Each number is 128 + 24 x the weight over its row's rms, rounded and kept within 0 to 255. Layers, rows and columns count from 0. Numbers have three digits each. The size before them is the row's rms in percent of the matrix's.

# up: layer 8 MLP up, 832x320, rms 0.0459, rows 383-411, columns 0-159
# down: layer 8 MLP down (transposed), 832x320, rms 0.0385, rows 383-410, columns 0-159
# gate: layer 8 MLP gate, 832x320, rms 0.0469, rows 384-411, columns 0-159
up383 098:063097156161160126100137116106149122144157138076140101121135109104130075131109072120106136126125141174155156134129123143124115166117088106148132123126128127138115165102104109080153134076132129107124115140122148090167141131130154107130134126134123102157112091179149121080162139079131122127145143143128109171109182125108132081132122171099123114127134130154111148114121150130120148142162126127124173102137125137113114141156120114135173080157148139119181151153196109129097163098129125
down383 101:155122142124165114106082102120081135153116155162146099123109157132119136140138154152155120141134140132161136158171153161110155123117106102108154114117123101125125132088133145161120106117109140192097111125184137200143138126109137117127142121104160108112154127070137163107110119117151101123079145108180122096127144172160135137124149117117104138093117098132120140134091140117141095134109117151142067107145100104119073160140131132178131136146121134183131109124098089126144153158113134
gate384 093:170139134083141103172159123115172123136115145110162118114149169132119128096176093137105157122162140140128134081180125129155107122113173140157132130127089118164143074138103088125125148155190114137112096119142147113136118119111104123180137069148147136141124144154064133113129134158095129117130154092138135110125111152150108157116118128122124119123140132110169173128163062123180200098147127126145178122151122132128118095150172130125099120146136113109162123139130128086099130092115157
up384 100:094138106139103140109129096127103121155103127142115122138138064153155106147168154159137159160099077111114109182118126081132152145153131133125138131110144134119159106151135100112142115121141144122077138125147173115093116142134161123116136152149128137113146158136135149094086131119109164095113133170118138110133116101090113110119127120142120130116122119157117115114111094132107139185134157122171119109088138152102093114108120136111087140155141134134071161083099111085129103095147116
down384 099:137135112098133153171174075116142150113129103118146136140123167140101123128105087064152081161138138124133113154089141144099124120125076138095118098114132100154122146154182169159151131107102112134163127168138121154117171127101107116137113098121114132155095145146106088138143116096137081149115095105198097121149129132159087120169142116130135146114130117135130125132100158116148130158081160118115113155118110118170138175152131151164147131111104120140147112148120177128159148180129081
gate385 092:126170125141191126132125113127121089107132139150103150138106127083156126091116131173141137121111079144132158156126140138123119139098163114109155148131128157171157139110118079151133104120142115156166122097123138149100126114121129162137093134121136127121091127113114158160095136099124133141142165137131131196160160113139124111136126107067141126140084147101137115117173118144175139141120134147137122112129137099112191115137143120134149148120176130127137110142128164140152129132089127
up385 098:111123120125179127111133123062175097123138140136116105132124130101161126070139158159100100106144133096144140163114148108122153127151120107116083148149109090151141171123126099107133146106102073143189106101139146121144157160176137122114130127103117173157124101120102191145154105127188147136125105138105130088132133160126164127111154143091126075120133117143148130132086113108180131117124179130163097132149107142141108149114130128146145139164115103115117110121129134127140084119109114
down385 099:140133158131132132137123119122110127125094111116142131123125143128137100098144134084093127154106120143127128141130105088134125132131145098165104072187092133130184143150122136165091149097151091154171077138071111117141153156127148130129136139089103125134114110130135093134136142121087160149096129141128135149150107145123143176109132072089149144155147105138129132134145141146114136108124106145132143131122116163136159134145118131143079090106077136122117115149063108109089103190148096
gate386 101:118160108145163142163169160084116154097128160142131180107134109111167159123128157159106166129155148099097137093132133151122134138144139138165131119163127132110083166119103135144139128131122122127173128094121148159118151121143126112158110109143110043126118087133108151131169137116126128134117153066103133149107118121160099162110121130127094112128142153128117154145129114138109070142134136115133085118115127148138154146108134143120123141090145135082138174098136150123148100132165126
up386 098:116190112108110141132157111097092120164127133111123138110132134090110149105160097145125168152129093139130184086143149162130135115117174140132137076131085129140108085126107112157089117135131079158116108101123152139117133112125081107109126099117164098153116175122085138144160123166142109096132092124128143148117134152143126126081115135113123153125103105101168112146129144049126136113116140141119136097105111101143139126116138125086102137104101158109170131148135114175142129144136141
down386 099:117145166123114131092141106103136130146101112160160124145114124129160129122085093123128145133077103101120160182071131133159143098124144150137113153123141131095096147144137108137106110080122144153113152142108134110167100116072107170086145158113111168157161180145160142163159115179130143127090099091167137135145084082105115116142112156141138136123103080112153120119117176123089120140104132122103127145151107106103134147089106155105154118132132138156177110098115158138133107175132069
gate387 097:095180129084115132128142124156108144085125138127103155112117123116134149133114175136122139098131118113102128143101149170083105150123136131136140111147131129149117169125161116159108135164149154119135147135128081155117127115088103118164133138149133142095073138117101128171101113157143148115144128119109138082116062102126137107130143126142159102166133147174144127144117103141122134094170123155161091126072087129119136149136155119104135109083122143123132104137090169133128131150097125
up387 098:131135131149140120084159147119107099106133122109126151202122146126117147131109166155090113140133129104122127159115118205116162180137144116157135118098157174128163139144162143166131149124172121109149170131105121139137145109085130113153116130139127135161105142129145157135122117103114097131102126139116143102135140132127141120138116143133120178116162138162112128179117129126116126122083141124120118124094095117086143117167129139135112109157090170130116119100132097106123130166128139
down387 099:137151112129128100097147117124138145125190154114143103092133142179123084182096159075128136169120104132128144139132118072184091149123123114161111154141147142131166138090152127112095103084113148147103139095129135077166104113128178146128139152159109122100161162092148136144154131143127132106130175126071142087085120124122115140102112112082086089136089155101157128086110171121150125091144133123120144131111126139107117104126085151131114103106109162154107122133167162174126119132109135
gate388 102:140103112110134105091107115145156101098152089136087076128067130112130139181116081136141150112122111143098123104138066104099121102170169161128128145168125117081182146125143138099160139152115099164137157102117129136148136110156149147173076134088087159127128124093069130114147140150158117104132144115139129092098100147106128131143154153144133099115097104075165102125139115147138151145127156145139158103118113085177140141101106135177172117095110101116139122114156121121122130148106161
up388 100:144110133174104137135151156135130121150115154138109107096178121154141090125109142093148115092125134096118133107136129144111138163116138170123146075132159116155106157142124153108129143097092142147175155124114177121154166163145087133109118120171134120164120135119167079142135094124119142140136159133129088165106105085134126132116136159124140089079150157156064108144132112132112122126117104081095118159138098155127128121110101108090113129168158139104151185151147103111142114141117110
down388 100:149142109172142090127134084103101096154122169107060121148172110132112133091137144127095105147119123135125175143136138134134164089154104114111137109127103046149140094143153138115083100161165100133095113152124173140113128135109146153168117150133088118121148130116114101130108123110131156162084094110138146124065168117116156106125121128133146150088130145123094129103142136125128140133147171134115131124106103133140147098070132121131105138137165160169115127107078137159164103106128146
gate389 102:138146072136144118158123102140145137093143164123140112121164148160099156113157150143144114163124145130120148117139123098135100146147157148134114101130145108144129109162137097152106103133091064082149106110080161127119137108169156125135096129128126131152079150101122123150127142112129126136147074132139130106118155167108141147132134111066107118094103128151116134096076107124148128107132144122088151136158104118194155119095128100155090108140136108139107127104134082144117106140157141
up389 102:126129153146139122135082119154092117115110120133108157155168116121128152130159087119123124132102132132103208123120145110153093143110157105148138118144131139116138113099116093198085157145114141114122072098114120112091121187140133135086134112149134152132157122104127105097133203141105124117105107111124137117117150143130124147105139105130175161112147129130137106138138109125136138113172118153136112128092151135150154153187071163136113107182136106153159128139135103127169097161153150
down389 101:136117123151126094144086181130148127103117106123093103176144112128150134135166147144142117132181106135110122161121178161129109105150129123064127130127153120106125125109118150170145162148126156059124089087107104090087105146201144139119107113161136148155119117130132124139157152126139098150153132119088109128108149141101112113126150151150127122125109106116127130171139165129123132156119115142179107162117103116131135121128161129161079105101113135097124166114152170098085067157115177
gate390 104:184105150121096126159157083139136129127133121151141112138135146140100143118106097079130154092150109122096120130118126159100087128124152096127117160142123132136171129119164149120126149102193085122134137114143128144118127129134149096148137190102096112137124113126139141143131096111125170151131109119141143134137150175112173109165093138102115107128132130112163124137117118135144114134127158116095144127116097177089138123142124094113118112121193141165112083146119070106117150181123073
up390 103:149143143137096128127119170097109119124149154130146150141106159121101082168124141159110144159101152109121139147126139097173115085145123174095116109123115125148100160126163114134132109138122144081137112112146163136107123083126168175159151123095149125120083182105117097115130098076165114136113134113162106112154105123153148105100117127121162137166114106168133120131115166149149152131120089115127093123129116141130141098150127121142115117082098105190144118104150106128115101105092119
down390 106:163093144159152142110195139112163097142122120137140115153133164120137139135127151100127126140176102130136154121077171114138144095130102132152098120077083111149156066134115124113142099146116132140103115097163153142125137135082108137140129147171127105122159103183155151093134136138143132137141095089148155107110119146119136095147128098126155146131166134120134121160122131136166127131106109152129143137142166106130191165168125123097161108133108144104138109149117112142109151083122170
gate391 095:187105147123117092142160129119124125087134138123116110134121131148160122123130119111082117163135098113165168130169120122146109098105158100138130190173157130093132142141138165137083169158094141111122150116110115142093094123162166088145108117123140149134170162133072166153104145124136124134139136128164152112128134140135135143068110132154206124172110110136122150129095157171173161112119137118083170091150126130143135119098150149136152155096145130134128110169115193146112098155135118
up391 104:090093129136144148116139116166086155135144100122133179142167100149087118114100149142203149114109145142123097130092143145106120162169103103145104106165116190148118117129095135114160102139127081127134134149145135161137137101120116146146123119077093108107161124062142099080091110163117161095093148127135126089147155128105167091167138173115145142113118141130145129112128114090147078123117164130121090128104129128099151159182108093109160108149096082102111141127114103135120117122139109
down391 094:146125134135149135112119063139156093097108136126135106104156114137105154166105117134124109138108102143129162175184129174120124099140144106098093157164110155140132162109159160114114136132150125120158109114111149255123188115118173116138105115143144171188116122134095121145138161108144143125143116138230087108117125125091112120121130146134152148156118130135089150106140146164128166124115137097111138106115131108177151129138128102139092143128134147154129124158172153111146131131154097
gate392 106:082129143103123120126140121118134112128117143113147160088117133111133121119157135112104107111110134162162138123164150135143080157146124142135162091155129117143108131118147134130144150134131154123109099133084119146127141125145111160156105142141109124142111113150126154114188159130143147116152162123173157155148175117140144123108125159084097095118132125165116127106140102114159113099113135132148115118096112113150084163146145138147148110130117172143120116097134129086117134130143140
up392 106:136118141136118152126152103125133105118121160128097131139140131147147124147102141140152116151143120106083117144130080130115149173131101141137161106144144113144144097120142124112098114116130097089105148114173127136061132159084069123126107127127127143140147118137132092160107144100137104143150147110125125140160157103155137134139068153133133119104094113112103108109121164158147146163106157119117067147126156117116144140131117141121082128113151120129158110126087154137124127119127131
down392 104:140105135083132160141127140115120119144138148120148147130094105121092155104109096117140101142151133154132121063123120125124096108113132117137126102168139091145114108096142112116121144174102109102133136129150080171109105099103124117140104143167124176111141167150155138156135100061109109160088151168121170142119155090123136167126142160098141108138117140108148117132129166125131159157134145165127143119115130113159137145097114117148117134133090151119129128117120137142126135155156114
gate393 098:131102139140153091115136112087129131126111163114046105111157090192114107100108105154142099126140127122113129195141143141181074148138162115157145071070127113134130159153128137112129165132129122160166106094136118139120113117119068111135113129140117114135138122141106129134136111104134146100099136093154151116150108159122155161137095126143101121146140115113126133140112137142137124095107110137104155115138100144102110140135113112164113171121120138116118147101122116145119163162118107
up393 100:096125133117122113115107123098143089094163115130142124112134092123141124134095150101121066160097116141116149113126110146143151147071163141135109063129155168117127152126118152142153102149104125108147112143089128126120092144135127130137114132165141107107137097097127138141153143087138123141122109133119150141119135135132126124143088131162123127114163149162068123136120152122138124130127104149104135118105140128130132110114135098131122141108133138137146144126099148140151102174101155
down393 100:124121139123150067112161122132134125095121121153126125115125151103129123113124136129126095086140134130164117116160144158188118119157126067148104142062093114128154085121134149089104150115131163161112113115158138105122151169114144112073141114105146148174098120109161137141121135118135132096125122150146138143124094122133173143117162112106153123119117101134120153136115093140129094108098130092109114078140152134145181152117113122120102161149109139148109165126124135151163135120097188
gate394 102:087123104131109137100146121110182100104132157116158132118120144088109112110068148111121099104125098090120111148122122135113127083144120139175093096130127140141082175121145136135130118105119101167139142161133142137121109103154134137138114125093125120115109118127116160157136116145115136158123115125150148119136125120102131156098106141113131152138123093104127130143103122146135120131135155159126140113105133165112120144107145122077116115146137116109110115164150122136149109101072112
up394 106:120106120105146148137133139080117110126164121133175110111124124148127168107159095145098138117100117153132133116159157172140104142119123146115130122121117179123104151159096151113124099094129121103131101136119160136105140105112124099180100124120074122177115113134109100066091131109123142123106112155144132122112167134120117139116128151098104158074139148117102136119170142144129134147142128120133134120110147068102099169131108097104142093124087078097111165140131134122156122123144128
down394 105:104118118133101156098096172080093142148113140147094114113109171150095145156134090140150137121144164121129118143089120155166146139118082145094120146130150133123139135138126105114142115132152107110157133150121143105160118115125132132132135114112153108114136150150149133119120148126123132099132160102074115139111123096151107104151104142136128137172145122134131130138174112108138123134085100085142126153145119125114154141122143141176097169145118138135186140156139111134152155137108153
gate395 100:095101122127113115135134126166132131130156145121106106135116066162107092146144137134164140127137134149129126120154108127095150115134118129135139091123116112183116138132125096132116135144171156095115117099108148135155113105149123141158120141118135107152123110150142159133165108162125130139150095157127138113186145087096171088072071120141089101128116071159166146124153103103147126143176123133168136184182134131180130100120113142136115111156101162144142140105142085131138132165143128
up395 102:102162105113122087117078164150056167097177104113096116159164091157134106160134143152152149136142122129153184122129133114100153101105081103133128128109135096138118119136153110126120135146122126117156101082148145140098110132107116141122149128174126117130130122132115136131108113155159120151180149146136155128116088159101171070116073084140104092150119134170157110095107150133160133133161121122124138152118131128109126134109123098111141117156123129093163149156086125145163098150120138
down395 104:159120154121139110101140118115111118157110124148105096149145078122160121147140119108124154074172147108113094132111112157150101137136104137104106164149083186132161098108086127155119105155147125122145098133131120057145111150055156133117132113136119133132125121086139138132157148135141154135109146097096121095134128137175120117108087127140109175122138131122143145133122100111126089141123099141146110125137103121095117121104151150142139125155183158139117131144118120081137108060110127
gate396 095:138112170115110132121135136134169117122104140127123093117115118122086102171153122111114225111163139103139138129117104147101137113134113159156154151156110131147085135173116101113090119133077124119149167125171110148147131111137146170160084166136124097066107101108131093114146144123096135134151147093163135102164080135090118095146147135119120116147080144119171075158114117119144160103129144065102138120146154122118140134143131085140118105120142166135101109127138093128101125127111154
up396 098:145127120042103159108104145156136138102115164145102086130130136111102139135147149101114135097153162130106087152103080149109105120156127156116174151121118137133060114125148154118124131179120118118102114099089076132107144109130129149107177175126094093109127126125135124134137126129142093185100110116140102107124094155120144116137132137151116136114097088138153105123092111139142154100120127135133100141088157148129139130129181117133134107091120120167097119121136154103122109114101131
down396 095:146108133120093155111122180100165167108132092135164155111116173153101138111127160154100121123132129110137131146103128158216106128064130162121114180079113099156128101130136121129132121123139165137143127139128124028102105121083099120072115125133109151120113111136139137115108123111099135114091158131054127131129148109134134157134137127102123124142117083135108142156159110097094150131104149167155176137103140110130112109080131120110103133123128115122127131141105111154154143128140189
gate397 104:107134149107117118091164130151120137115145149167139130121090136155114111154149134096083126135130118115099120143141152143148118103101141123136149146162046144120143158143138133109151086086108120121102138098096135095158114130160141067118113127121150085157087111106129177105190108089070157114170144082135101162141101146151127095121101105169124110103093125176101112122139100094122104140136113100142129108121139148145134112133152127122105096150132158124109152118128085156108097146137102
up397 101:113138148159155155104164131162156095108135105124132139139135162124123138167100134155115145122140147158168116091133110123134123121140148093120149129129094136177148105109119124090148117159097182112115150124149102126115127140121121123135124106135133101146102162084132094110081120167220141119163126110145134107125146146089163134135121119167076145153130110103161141157079123102137153141132140106134112134159119086150198150151138093142150142126166146090130166164102115093139130143131124
down397 099:148139144135091145158116109137129122129103103149126103137119143137125082075073138090110138122105120162145114113101114119143127160129131104132161129095131165122107074087147112152118152127160102140130116133079145084124166123085122126172121127126144122109157175098181146118133146186150109100083142105117125151112130112096125116149102126158104149093095099106119160128167130126109108089135127117115124165119095110129124077159145138079142072128124102104123079146098100134176156140101166
gate398 099:071111139134164129134124107137167129149129105142143106136105095071102126090120079100120106130132118145131144121145125179095091112088116115120113138150113141134115156107088109145134097161153097126165121107088139134088126115156141137161113118167128104119114116151091132140159146125080108132162103121127165154152163125147163127095110108166116117133111128119149130110121128139131149122145102080116109125099123175133143069143186160145123127081130123117112145133158129090140115126111134
up398 103:064146153135126119134085127110114088120140160091107112151134125123142133131115121110134104122126126136134172139114119129110157138131129096125060082086089089073139163115131163124137106139121088125172132111123132126081093144164140113156154134144106129156138144140138113127087163133135132136120107134131151084105161143129106126150100097106138135179108131104119128157149141134100145125115125155159098127142171134106111113082158110109120132123140118173097117107106161091168127111088119
down398 104:123142176084113156118125150172089138135140107129129136158123141129115131142129102137139086133105134112117130150114142127114134139108150146090120142146133140096149144133140122161105140100140162114146146169149141073138116159128138142146119122094076143134131078141139105140099171166109168145144078124085119103084185118129158134159111081136084117110170140090138139127132155136126136113133141114114128099154121120161144097137147104148100132086158116171127166146102149101100111095135113
gate399 113:130132091136143124166141075177100118085136122133132116139130092157138153126115146128132092110115164102089144153145088131095113126118127132147118138127106099092132177081090141091150109139150092084099145127126125150109141101116137152151116123169114126124139134138110112152141144123132139148101152141152140141137137122124131175133132071095190088142101151169145122135137113127123106117137166113128104134131148135086103089140180101110128131120141148174117105128087121141128126144107126
up399 106:115116123084105096107134134117145131129120131157104129098110121097161141126087115115130148133108121151110124120150157145105144135116101142109166130154136164161175114106177128117123126145088156151145141127118122120075098154181125131101113132123126120113120105097099132156146141156104121125132129107128119103133136109157132121124129138152084145122130084126101141106167129138104133158087155124094099092092086113165133183111093150138113123138138087120100141109144091109101114132106107
down399 105:139164117133100122141102143150136150103117110149133098135128140152123177108167152146128077161129160095101151078109132114104130136090118121130131120133108117113111151115079100108131138099176119137090133133115101143106113100143138139167152122132107129100127146167130169133134131111151131187069146132142115103156115117114114142131139115107172113154123146135142150129107109135136138115119173097135145148163172133099082088123145121122118183120097165147140118098073170145146130128128098
gate400 101:167154092140122149108176108076120114143136174134154115140110128153105160175159150125165147098133132113129161121118095162150117138159129131111106067122102154120149124125114116125155145118136111161146140121141110119119129136163165141124156119159146129127119142133147154135139106146056115141174168159089097161120134100112141109097119148119129089083100104113096179186124141113156128150105111124088111102104111153124190077120132131146072124089098119101139151141127166132134143121145109
up400 099:125094157101157119169093138134149162149148090127146144098101092119135143125109101104114125114145160129167121120122171120138159128136131151160129086144127110126081134113135149129094167196129099085114129120123147148137120144141114121125086086110102089141120122121152151146114147102180122119088114127170158134133116045109137145125143160107127128149123118107099124103125098140111120134137159101177100154131130093163105151137159143112156150095121094139102120102142134113148129141153159
down400 101:111126108145101138153110138153150111109153135092176121120160112122143112149108101124115131119135171171155145131145096126154139214180143110113158145123143185088134159164102142153117110155094117123076088106111098134135134113207124157165136136106129145101118130141111123157121124125152118129126149127091094155128183101139136126129092098133123123135088106133136120162127135093101129152135095078110097152137100133151138143121140120102110139148129123141086126100116154130150144105155130
gate401 101:139132134113137123094152160118134115090145112107129082149107093166135139107138123095082079133093108121124137131143152142121106112106144138091107135104115096129110163149134160112144160182100151111125117152105124131120135141133126138130103135106140113186096149108102112125138118128105107088126142098132066164128148171152136128132125114187106109097101152172120102148158133164105116141171169133077155095128125155149114150078094116154141124109146151117152157119160131116169077147106106
up401 098:116123109127125113100117115160150112119129114155172133118131081154126103120151161148114152133133107123111132135167123141090127140160101147134114140157161118166120142130101118101167102213151133127125129105131166129144087126116140156154120159142113133121154101110132113109180203089137114153084110149116121063127119125130111118154128112113118104121138126134141130135116134133097127085118133131123142132069134109069138158111158099137125186129147100121153135157113121169134108121172119
down401 102:136093133142120138110154098089165159131135108161116141116122117157114114145122098135175124139115172166133157098085145139155149085174151156100146102131113120160163107139125117208116104153149147160113143124121170108138106100137115126146093149082123078133178116163104087170157126128164118146128122174163145133128144113179114126146090130111101173137121150130135122119181124110131134111127113144126154146122150115135180150100160147169141134146148099121110089123072146097069104096153053
gate402 093:119116164128130133129169122177115181093139101104163150113169122136099129156165175142181150110088127147148111114157072129133078106172113100175131151152094089136137169121123155081158117146154121147113107136113079150091134110167136133130103125143142148111116117095080082110093107132143145162124149132132124170194128124128126123120131139152121170116094129112175118142119150120118138138141145141113149087121160107149132075094131157104134134114147152148116132152142098143130129158134126
up402 098:147134143141125116134181148145113130126129092152135140194135125112160135189125162137152157123132127117131120091120125128187141141105117097115137142161103089113098141151089154102131134121122105098134140154181111119053151141148119131092112176116121148071119151105087131139115128157155170127116148117073146137127106116112134087069167141101130150110132144125166109149126166105174120121130093171140133121127161131149127110098119183123148125150134114152172134133151104109121125103104122
down402 092:129156122127102181106133135124116123140079106156129076138169135112132121135119107114131078111127109122172133105105117155156134142124138127136127125129163137131109113115170132126113134105149158093119165123159132040109165160166145150147164115103129149125106134144171142083109153131113163113111111112044127127138100100109140156082106114143112110120136158135147123101117137083139106141160126140107114133105141099155129108153067110147117100100125135091127140163118154121103151117107196
gate403 108:125121131128130137161137070097133137136073157123115116113110107146132111106113148161110133150092136103141144160165123154126085089148153132119128134141162169137113111119127163081104170118103149118141133090123131159116132123146155128108102128125078166120138142134131145133124129112134133151129148138148097103130103144101135176130120151082111084139113144155096145133153155130154138108154187117133125121082082131114162141098094138147145133141141140177145099182152151147127138122143129
up403 106:120137141151127163136108090088149156165108111104121122119124131101126104154114118123152127123119175082099138128118096113135169135148119135133107094159126191088165118117139100099138091061108113160109167084159121167133184110129123116123135143120112125115110112119142150155162112138124174125131143132133122123098082116081103095107132146102111162168139089090118080152119137157129133111087119132101091108114133114104106177132119128120113121153135100141133111087149111121120141088126113
down403 108:137142141110151152137171153083131134147156137133129149126090157157175096115152144148094085161182102126145160107126127166127146125108137069086112141135066082109125158149133113103126096082144139124130129112127128106097133158118140109149144138132113133153114192145131146158183166117154082135149129109068161098127104148136137169116113070081122095138150118185137134147149134141111124130133148127134108100117096119165142118124151128093101138141118186141114140137110121100112102119124168
gate404 100:147161099109169116112100119142088126145131144118152131140125120104134121133109082118136118106111119148178140153169138146133097110102181138123109154127087118149096131123166169149129126159151156131078159099133161137144103126143164154139085165106117117193149115162131109092144137108140118135107074120144157107146106132119178114116107129099123159104151103112127098128115129162170102111144103134170112133100128087122142152098149103104087139106120126097115096151147102073120150128162131
up404 100:116086134137118129086151118097126118098136130165124117153145132129156098120111087141115130112173129113139152197117134132111134081129156108115111160131156133143119128102136108117098128082107111168157171129085081135166117149139193120167076157096113119155133105105185185123157125129120129119141098120131134090129125090149118097128126114114131090139107147112098182119119142110135099114151122097117078119128102114146054101150143168102101120118109156160114117138175145129144134117125148
down404 104:147165157109109166103103140148126145143150126129119125143145106146116176137064150143153139096166139120119157144135102138138102118138083152119109152117132145127128146173110151137158113113145161128139158147109098107156155085144114084114152114175067111093133137148115170140079135181067110101122115108121089172132112099134088103159155148104127121150186140179149122120137142132118127136128128142066158121124135150133132106130106107112093116172153135116152118112079089134128130121125103
gate405 100:107138103091168101099163169112098115113108138165124134098168062115121086183127158121138143152155127122105117103145129205181141128145118160104117120089129126113146173095156110102130121140152107127105115105106124130126123099135142096129122093164148134134151095153103117116113114150095156139123158126111139135172118127166144132117117110169135110132135171118112127111154126156133114148164126108150126117097099111135110120124138081125100107103135151107132131126096104099110117158155117
up405 099:126119090135074102147105110150153148112138104100167155093143155116109110114152135164118058101114170123134134147075122142166109133120120126119125130114136163148149143115115114102152114121125112133111118140081161124160161138123130136124126153129096121080130120113131129112123170143119098136187078148111152141120139130132148122111160149110167135126140126142106123150122118102114167109104131126125154124140213124081132142128104104109077128141123164106163166140082105099082125131145127
down405 101:114124136144073071137114127096147109093163112142116098128106084107118128135155148169086129092177122126131093167141137155172146104105087129093141136106106084127104101134124123153120129122106142163163146122110106070063117156143128160120151105182139133149152109129135143103137110077129143199122123117116134140176118115161125104084133097146119168124136093152116163159152141126130155119121146070184115122122125109107148126116176128092082125122136096133143184169144118105137074088128160
gate406 093:160130141141141131181112111127173120149132144139136099126099173124105110117133113132089158142123133136101119129134150118080159166147135132093109128116146118086155143128103152132071149182143145097153152136102129138141101126167130168141150094099156129110106137138102100141166180122113158124101114111133210148155143163083137141133137135096140153137155071099095122135088168139107118129131140125135103140125149105128114151145143092092111158114143115147134124128143123159120099155158118
up406 098:147107116161139154159163163138137127163131119148104154135122100175119133130147119168175121113166169147120093128132138145117127143101134143094133144111096154152138125116107152109169107148107129137102129146139154117169142140065135115129160101153165132108160170133115082132098099153101158145163135158132108111106125140100138165126147089156142108174125116076139137131146141146141087132105131140133142163133091152090120168115122140113131180142125141124155148105086120158104146126132126
down406 096:117153145124098124104141073125144147151106111078145099086147133119130151113156126164106108115114094107109125123115154094110160089142097133153117148133164122155152108088124148109145120120115114150138085141152169168120141120154132113156121121138152122121139093075103107135160119139130153142105113118170144144160093136087144113098103123124139158148127107144125139119108130146142133148146132144120154095111140152171102147120105136097196131145181100108128137093164142148143141141157120
gate407 101:119150117160100108078117152147126149145148126168113103184096110118122123146121142129108177132126131134110139116142091161117130146134126113140152112163078146140127140090093116085130131118111114126129108092141171144100096154183190083157112164178139083153140126111145106125132133104120131127137118161114152157115116108188107113113155141130157123162129128102113104206126099136109103118176167159128084129125112150119102100114133132102099127141122121148134120124136111104088139154118102
up407 097:133113105114153139128153089103127132183108133096143182143104126140134167130135139106132127125110141073156147118115181169146141102117108114141106150097162104105107128076123137160121107141123129118123143161109148097143123066088133160071105148131127118167131120136158180134135118127148121143113124102136132118091126139117103075096158134088172100092149147155147146128136163150130142159158082101143117136133113109109174151104142136133137139144150108113165101124119157138118133134098114
down407 097:142109078120141140155110092113119119120115123109118142116118147134148145085195180151136161129136138102124143131120131097150122102116091121112114151115153073133150173091110149110143090122100115143122139112107151195128085154163103142108141109140133106075128099153136093100129152103118161149126114119199153106134170130131120111112149157107148142096134150124148117138129124150114142132138162164106112108112133130123161151114111134128136108148113149084119114099147121132071131147088052
gate408 097:142098114135131072129136109138154103143091109106109118113123162145131118123113120145175078095119140161086106098093114101122124189114137167153158125158154136158120118136137141131131130127130118143142137147135126137129131157112050115129099117123082130073119110132084117138100123184152148127123144150145140142156108108160138111109144138113115131154107108153122126160121103080054119171123153126160137166139134158124170081113145147147093160107115136146134119133082122144093142146120131
up408 100:119115161145064148097072159121096165109122143124091113126127098121102143127175138094116181162153144135154085105160170124128112098145075146147106140105129138078094149138109121131136126164136146131116111159140111126109117116109122099119109112125129113139163138176160108140079137109102133145143151135129143099115132169112088091147118133143129183074147145154101115125107119163153114113146113114140122119121123094108134155127071141165126105126142151149097120145086166101123098132132137
down408 099:107106109119142118129128116123172095128148126127156070146136105119169117130138102132091076168064086133130148124173149137085157070134147094159131116133125140121126165104105170079101151132134080077090149100138138194126117119128132148128145106140129138107139093124095152154113136119114113148121103103160138130131132140141141107123055133100158109109134097158130121118101158141175151124142133101162088122154129134153073131154181109100110163101134141167134118133163137156117148144130136
gate409 105:165147133101150109135129156131128126160125108154092150123171109120089161133126141087131150135121130148140161137121123146097091153155091122176129111120092125158111123087125125102115114131132107141128162125123108169117138096129108145097138172111170079128105152144096158095156116126119146109154134141105158130199132139121155177116123097141107104150123154134143129144116125145085114154117189124114133095153124143102127104122146110175138120185110095103112142091136115142124106173148161
up409 100:152143146093160125106153130149106121120113114089133138139120173119095164164153127090108109144154100130097129151130120138076083130141149126153129116095103096113081134104166108127134126163167120104136127163117158133108092120142148094125124127150093128118118137154193198115120148132135125081153128142127159100136140145103150162159147102111124157148086166141134132176131154132103099085137139166145096155173094121134150123128092102107135118138171073102093150128100145128143098120143125
down409 101:099105135159161157122111157136146185122149116120151158125128121071160163083171164152111147104169107110147126133143145104122110153117152132100096128131141146089115111130130196142132119153146152097110109116143092139089144131143113116149117141071109123145130115168105084108133112097142124139096108121119135125118138140100140130102132072102133136108141151124100112137111136114135125127129143131111171152107140174152153128120161118129136117111146164161113106105146147135114127119140179
gate410 105:105127080148077128131117091104088147119159155134146111130129129120125145159150121080087134110116173101149120150167136140131104114153141124124122119185137178113115152088144132142102153120150121163157149112115171142128094109102135169128057126117142118122125075155151123134112110109097146059115137144167149134136145104097099105113144172140110076108131164081111159157100145114113160096123104163129135110139119132173165101068123113128126127111132129087119119157134145124118121124117114
up410 105:087154152110091141155099114103089167147134127113120128112148122104104156122172091091144172091097124066141148080114132120145098111105123122078135145101118152155127141110125135150167114105088131100116117127160107109098184138121166125092165163106118147132088092146151103120140080162103094123140115135091172109109116128124150152152159168159137148127122084091089122113090138115130106122078109103134127119147125139111124141139121179140081084103158140098067113133155117149122155114102130
down410 105:120107078157111109173120146118123143081128126142138126131142182099115144095102086158087132162158127079142129177113125116113150093174136164130127097104120102110126116140116125168116134123114186126143131128145147094124114130140156153144109131158146090126086131145141099110109115161119132120086121165156125146152108120143140087121117127103125094145170129125142121133106126101123135152116137134155114148150093087137116145106129132137124128119140128126154088142105148120125148156104110
gate411 103:172141147102160167144164139087083133135131133178143083126154158166144151124164129113116118150126149147130110174097094150161084124087079126101127101107131148133135138188141152122061163146132136148130106135094106139170120131137126112167165133111129124072182113152138112132161108092098149096123148070127121129170107106111151136133138129153140115156140139150182119148148099156151141096138131121128137104196115151146114153143114128175147120125113143108181092130117121149087115158089146
up411 100:157129150152091154127079107132116125154139135121122108119157127151144203111143112168131131114098124112139150135145105110110128103116064112099131102122101151125137152107100147143099124131157080121162081160077131145111121106128159130150096103086141103107141133147139125170128160103141127138138157114162133124139127071121124138137132129140144102126100108128151124176160171170129103074107123142103110125115148170105111154144108117115133123125147139175112090149102097160146121129128146